From a checkpoint of a small transformer trained on Wikipedia.
Architecture: learned positions, biases, untied embeddings, attention and MLP in parallel.
Training: a variant of Muon for these matrices, 903M tokens, 2937 steps.
Each number is 128 + 24 x the weight over its row's rms, rounded and kept within 0 to 255. Layers, rows and columns count from 0. Numbers have three digits each. The size before them is the row's rms in percent of the matrix's.

# down: layer 13 MLP down (transposed), 768x256, rms 0.0606, rows 599-682, columns 224-255
# up: layer 13 MLP up, 768x256, rms 0.167, rows 600-683, columns 224-255
down599 108:148136133129097108110120193136105129143156137139127091111072123153072140129131125097130114151128
up600 093:085135134113156149157107133138101148127113124091148123186136153129134116139104111135086115142111
down600 095:135111095133122094145132073115127113108169157124086178056116171125149112143128098148165122128121
up601 104:134116129116140114104109125147149143122105115119128095124090127125124089111163107105142102132118
down601 094:137121153105081185146131143118110153133133084148161142136134155150136175128100150099134156130122
up602 096:102126155121138103129078126157140090100098139134137118099134140144107128078107137111137149157143
down602 099:133113112128136158148126150125117117113133118150150185164107057130135149144144137158098120139094
up603 094:120113109126170111115134144142150117107152138169128110093151100152100110139097137145117119101118
down603 091:138179128125111165138125103130092118155103112086145136139100133106149186147163127112129110140111
up604 102:110104144132145103153133130117124143090124124119127102110145159167063162142125083171172124107117
down604 105:136128098124130112113113116083125122166151132118162140092144161116089105122103170134101104112102
up605 103:101121145147169167130137183116120110170121141124153105109153116087115059125155135179120117111133
down605 102:155098108118153113153135104133178132111121119133130148167106136175130196136118079093151108131125
up606 085:094107167129104120092103153172113065135123153154138145108151117116165132116151102097118117127138
down606 083:122146086097105107120144145133158163097120147147127191147147155114132146155092157188130107114134
up607 095:123125122118123105142128101133142144168181109150124107084138085127135087146115122140123177202125
down607 098:149084118143110106131067135093137110138128159105117118171147137164116142162154124159114053105114
up608 091:098126153118161120148101141125126136126080103144148131137120195135130136158145116112143138139143
down608 094:134155134141120142143135097183102144122154099125157121154142139118150120099133170131134186127112
up609 102:155162121121120107132089087115148136077121146159145112108161160146126120091137167122118129116146
down609 097:078126130151141144141121121120112169127119146119104180131172129124094124122114103078143111094107
up610 112:118074148099126162152095197170191117128146131151127128116135132137097130146115163129097143154120
down610 121:079103166166138113110116090096080166077079140100175113104092105141165141082120148167113101101140
up611 099:117117128137149135141094138137097094103128055133136141170108194139154133124128143147110132140115
down611 100:151160153122111105113146145140099169107147089131145151145137150127115100126111125172145154119130
up612 083:139137114093127131096135141162073145144121132135125137105126124131068114105142108156147143148089
down612 079:100114130137166120173131060136114104107113094095093146123125136154154173145124149082100110094171
up613 099:165098108120160113143140124198146108108128161141111097109125136117131140149120175098150165149087
down613 096:118172165148081159112116142086131109148110101093146138111116099165105149108109123106109116096139
up614 096:093073093114143117164153126126135121155124123138101120128160135156090086158118102134106146081099
down614 096:129164148120147091087133068112137146150142170134098117150115125141137121112128107125101124138107
up615 100:107104122121166125119109096129142145136091148126101151095134144113096187120110120097120151091162
down615 108:117140142148120111147107110113130160164124121112144069122113132120118119082118143137115139132148
up616 105:125165143118133153166171150094100120132188118073140118143138100142076123145136148102130100133145
down616 106:136110123127126122121127123144117126093150113160051111145106167111177119100104096133162147125140
up617 100:194111096148113113101158127148118118115130102141093124126126128090148066120125120125132165122104
down617 106:097131146143173143169142093118147141119114148118139109143142121156164171104170134132143079121155
up618 111:112138159153148134081129149077099126090144141145106169121140133103141152152187121164116114152131
down618 106:180112142119134145135147114168150123133153099111087139085122166135123177147132119107080118160091
up619 126:114097179076145126140144126148151127112095158151142151097111151127098130156123129115167194158136
down619 124:120145100116156119108130087104142109147123154102078112154137108159093123147106110108052139114120
up620 110:109141129114167153152153114143144128118148086099135102118116136128156137152117119137135101120121
down620 103:120175105140109115140125132128114110111102141113151159132130101140109110130128137146137147142149
up621 099:149133125136125115120110130121155151162155127115145153126131143121103077199141133117102098113148
down621 096:107155113112132157113165133148124111119098145132129103103110118149148183090122121139118189157115
up622 092:113130173085150085141121152144153116104102129103146116140118137148122089129138133110118125119122
down622 099:153150077147118152141134128132114157130128133148134166118104093130136154175149138114122125119120
up623 106:092125113130086130135151144123109106172133147070103122110141148129200105112135099126161123132138
down623 104:101133166154141137133083151161146160131164122163128120177119111144101132120142128103090102129124
up624 101:075118092135117141106166132139134177117130113128157162108126176081166143137069049140102129150134
down624 098:098104107162143116159043159105134109125128138116107159132134101168135096109150193149163136068106
up625 111:142116136112142138119109178128137136137144158173098160115130145110090108121119087126152125137130
down625 104:142118147108119164090120157147115110074128117102132104135138134138138168134104101126113111151142
up626 100:132145102156136127124177109121186108119123113110155165104114096131133110155130168113138115126122
down626 100:129151168111137150130105183122045143131158104119138122130133136116129138085111097134101093096135
up627 103:069127139192127163127182126125118131136132167185138104121152161113166170122137131149131154149103
down627 104:174136121117102083133115133088111161161128140120123136139121153142130091129107150137068105124130
up628 104:169134163121140096130127127117107093110118136176117101136135172109082175113142174121136100092118
down628 111:124111126130134132115113102159119146131123101111117083135126125105129122157107102182118101179120
up629 097:139094095156120134075202120154106164135119160130140122091180116137117134110153125081153124114139
down629 098:130113158111139127180111147092136105142140119124090125136128111137153118163135158133190190134126
up630 096:099136149120122120147133098146136104134088079136113121119170196147124121137127132185147118152145
down630 105:161161125107161094152118096139127096125100143129165145128083131095127146139140139101136102137067
up631 088:071133109133157095146093123099131123137102112105131105131123164123143189117141118108155122117130
down631 094:121104155110138134107157124116143098161132143108111145110149155113111088118106124164133138110156
up632 108:111110133127099138187156125136133151137108141124165132123144123128158138160088120137098116115129
down632 105:139118098095139153138135121174109134126091125113170158105139170157109093132174120110159131112105
up633 076:166135143116169125134103171152111092120140171118099093136143125110115107145132099108113120116128
down633 072:104114131131156135147146081120132108153133126129131142116117151128178120110157140164180140118142
up634 098:153150135167121125141125143121094140162120097126125145153098156099098159104145074174150125162115
down634 101:132104182154110147112128124106123144107121103103181107124093104160137131137125147089107130144137
up635 098:108109157156145098136100122150177151150116134149167119111143117134152141155145089133133100112143
down635 098:063166099113092134123133149120092140098128128122152131115133144109098153133144146133101170102149
up636 102:156119140112142134159098095158117127151136183098105134127143132115128113142125111160130123107134
down636 103:134116113120081121166146151134146158094131159169145179090133153144125159121113148152104158145108
up637 081:129117155152149107103054135111096083140165144109165128111151132157119140130144156105138105114147
down637 086:105087129110093147132147131120108148132121135165122132145094138118128077087101098126121135117109
up638 104:161120206064124120133131098131126100124120165097119148144130123129130089154098153106178107114083
down638 107:112141126178147140133135097095145123145136118108134106108150146141134190116114147126130088155148
up639 107:146085131149074095164149102119126130118074104167134109165102144109166156121124093146125096122142
down639 107:141138146112131146112149135152090133136120151149172164104135163143135137126133093162156123149087
up640 101:091116150133162125100120114154116130130150084118103124145127163135132116108137127164155120111117
down640 099:134150125114143140133115167120152119131121154110096089100162125101192169135177148090152115124146
up641 096:144120098141121144130163110153158110164132115159129115120132154147098102144142118141111112151131
down641 100:138132122110160144138106098117158076121131167180096129134109152154155159127118169167162116148148
up642 109:106113105126161155114114172132155146163120139110140169148171110154127134137143133106167097152138
down642 104:107123157157132139121124080139062124132135095203116179142132110148120161089119126152090119091118
up643 102:179131122124132129140145123132118106160101136165120166116106142103127090120110133137102167173201
down643 103:152133139137079099103118106110122128098093141103165052151117111135141145137186121141101125093065
up644 107:108144119103084078123131107099116148131102148130117147163104150084176136137156144149134125115132
down644 100:137098157141133129096116124159152166098151109133146144101143108148076164136096113136134105144156
up645 099:153148109119125145106154153125122121132144147085165109106098115172106123195131142133135141093131
down645 094:075159131122126142139095126118143137145115132146121143132126138062109120116103107131146132127094
up646 095:131120118158125130099132168093106115145110119101141136138126135120175123113113134116132157141112
down646 089:097135110079142133133131118169152150138153098147122175107140120145075185167132129107180105093092
up647 107:107138116097107112118166148158134115141090089154134099165145142122154139135121183126123112169116
down647 114:116122144143173094090137166101149138160104111155143100108111141108107120097120125135153102124125
up648 089:114105119152139152141137108148133137109137132115127110117128111156065128108151132150175128101125
down648 085:110126124117129108141151144117128165157119099130141128112111115149130200085096160125124110174157
up649 108:102147117108124167156134120116120136133104151139084097137102137130110149145132151092132117144126
down649 099:104154103126140100119147197147154116108160143140149131096151063143096113144080143098117156130179
up650 091:125098134093113127166129113118117119125099119142137135116138107124122094114135107109135134141144
down650 088:152135100103119125090176105120143135117118120131174130117099168135105144084128131124133102142139
up651 105:148159150119165148124101130144166082147110160121137111133136098155104113139120097121103119111101
down651 104:147116096131147118135145155154090128104087120107157139128149146075168125164134148169159100154144
up652 085:147138119138158122111127095115098150153138104084143140121112130122130140136151075147099143118141
down652 090:087160114114082118126121120079116160144141132149126129147126126111128135100142120147143148161115
up653 103:124141130122104145099116124123166153155092108143114127107119135210108111121089125158103144116131
down653 098:136157132143111149154139150162081082086155106122145130124158117103106130109128183093140152138145
up654 106:102096142134162113114114127189126110160092114088135151135135176122116117092145169088147117106129
down654 108:127147115105084139128151141106163150123158134163120137130110105152095141113116098145120186126102
up655 103:092178168077122120131097156109100131129134112144094102148132144112121139152095082137102129106108
down655 102:116154138132168157116111156129134140112165129124126114120113125115136121119130145091102132113149
up656 105:120153157156121122122110114121192138136092160110143134104170093155108137155119061114102145115157
down656 111:104084103116120128143139134120112137161122128129120148139104125121163086136175163111114103140118
up657 093:129132110140165116066136120087073073091136130118143138078147144094137142121114125114123098158153
down657 099:104129148113135130149134144126151101114102155121147146172115157138104101147159111117165116144116
up658 102:151134177132120131112106157118142088125122133101124114166184100076094160145125120143126111119087
down658 102:126134105101162124112126133153131098083128150100120138126110140139136113086126112097139070096147
up659 101:161122153111158169132166133139147123127125128127128135157123114116119114147152129090139191130178
down659 099:113127129154106145118110101122140132134127133115115075151114115117178107158105156174097081109095
up660 108:107088117106148138099175128146137119104161082142154099179144110135182120150155154142142117134137
down660 107:157100128134117099161154083081111108143103166142106142123111149199110149103161093138111149131137
up661 068:112136121080141121116110166140128129094139140106173155094124163139107165162108079147130170150117
down661 065:155083107179169147143123092141096123114120140094112099142162138076158102129189115115134138101159
up662 105:142145115164139128101132139158136135146139130110083171183159138108151145154125116124156144153145
down662 103:133078147131125111122114135138150148103154133146149136150082092163144160167116097120115155110119
up663 104:130125124126145113136138115088106134157144146057143156154166115123145174125087106121108127129101
down663 102:137142135130122118154117154151146114066160154141168137130128128142161150158137104156168112155115
up664 103:096117144119150161096130103141130121116113122132122158130118133170130106106105127115121128126168
down664 103:163118128160099114126152145150101130148126088142119106100152128103096152116164147135127140130100
up665 100:154131103139121122087120110077141107081142098103103115153108130114121118137069097156116119108177
down665 106:117093155157123128141136156136127135125143118153126113126147096101112137112151157102134144118129
up666 105:109114134134125127101188094115125072145118140127118140140160128105060148116117101167155096180146
down666 099:150169174120133121186113137145120138111162102132149144115102133143133120112165156149085129140111
up667 098:121111168126136157133115150115166170145154110095139155134119123121133161112100132151137151107104
down667 101:153108134135093119151159141142117106095104134149112130172120189174068114187160122112132086165149
up668 097:133172136136077181144119145145141101122132154129145090128148097137137142131103110102111097124113
down668 098:118133127055153105131173148117123161176145144144080151118098155110106154150137123186132120115136
up669 085:110161122093153134147140182122109151141121095149137141106106127123141113107076127141152100107131
down669 083:179088138137145088143095089121103068130145130149137127148127113146147122125138125111153158154101
up670 104:110114091121132100092139128097147146142074146118133134117125080094143148138104129160148117143120
down670 113:126096165159138183156114143120106105158124150153153144134108137167138095127174150118140147102136
up671 092:113114126119146137156065113124107126123083108123127100153125125143098125115168125130143153129160
down671 089:172131162090119170105157175115159150126170138130121151131120094109130124120133129077105118114124
up672 082:110142113114110152112079133154142162141126097110118157096087107129142110134147099144160126101126
down672 079:136109140086127115151135129140117102125134165094116090132135139144145130121092146100121097100124
up673 109:140168124102133155127171110119146126084106174131134173110139142174143146138134101102146129145077
down673 119:095137160143134112139158145107087117145090148092132124145120134118123143126166127141151121091143
up674 099:119109132154114118128102158078146153129101117096158142173144121144148155122149133117104120149141
down674 096:116137129132140133136158158135142131162135138132123149108083132079110101163124130150131109115144
up675 091:142102118111109061116125134104131093107077137150137135161146147141139140101096123161155129136119
down675 096:109126139091117111076134142163100107160100149104109090095116128134156110121182098101150174137128
up676 095:142134107118162160150093123095157089131072090129140136179107135135125129127139086109118185172170
down676 095:087113118138104159106119126113130129168130115140113084104121129097133143108151144110109120122134
up677 079:128149133096099081097150126110116160091114136134102119141117132112103117113105094096119106119093
down677 078:167125136167160139136102129145142127121110129107161104137166130147184101134154132134093125125148
up678 095:116162112145094139152135127137126102123148138111068070127119137103127113154148123135108120102123
down678 094:165102141144131156127105159161138161150103079116169172115158183138103139145147145152102134125149
up679 092:095092131124162143138133110160105114109090150142134136107100126094152150119099121141113093153156
down679 093:138141148135169093110144141118162142124172137093085138167154157129150129154125127133119132115162
up680 096:122120111160137114074163123117115123141123157132127150116073097155105087116143134143142127144181
down680 096:087115157123126100142089159149129161122134111119129125159170122130135162131115110155100149041099
up681 112:155133092126096123139133111144110125202123137142110144119099139132119115128144151080127121114168
down681 108:119132158155145161133148120100129196107129109138146138129148109139127185091128103124113117158150
up682 096:140136146165116099105105125152138058148118124202154094118149119124132128095138145129132114100124
down682 097:059104155072135143112153119122165131119113134090151091148131150129132125118132139136122164132146
up683 086:098154172128136129140107156141136115133124126098126138103141133131165101143127081147121130117105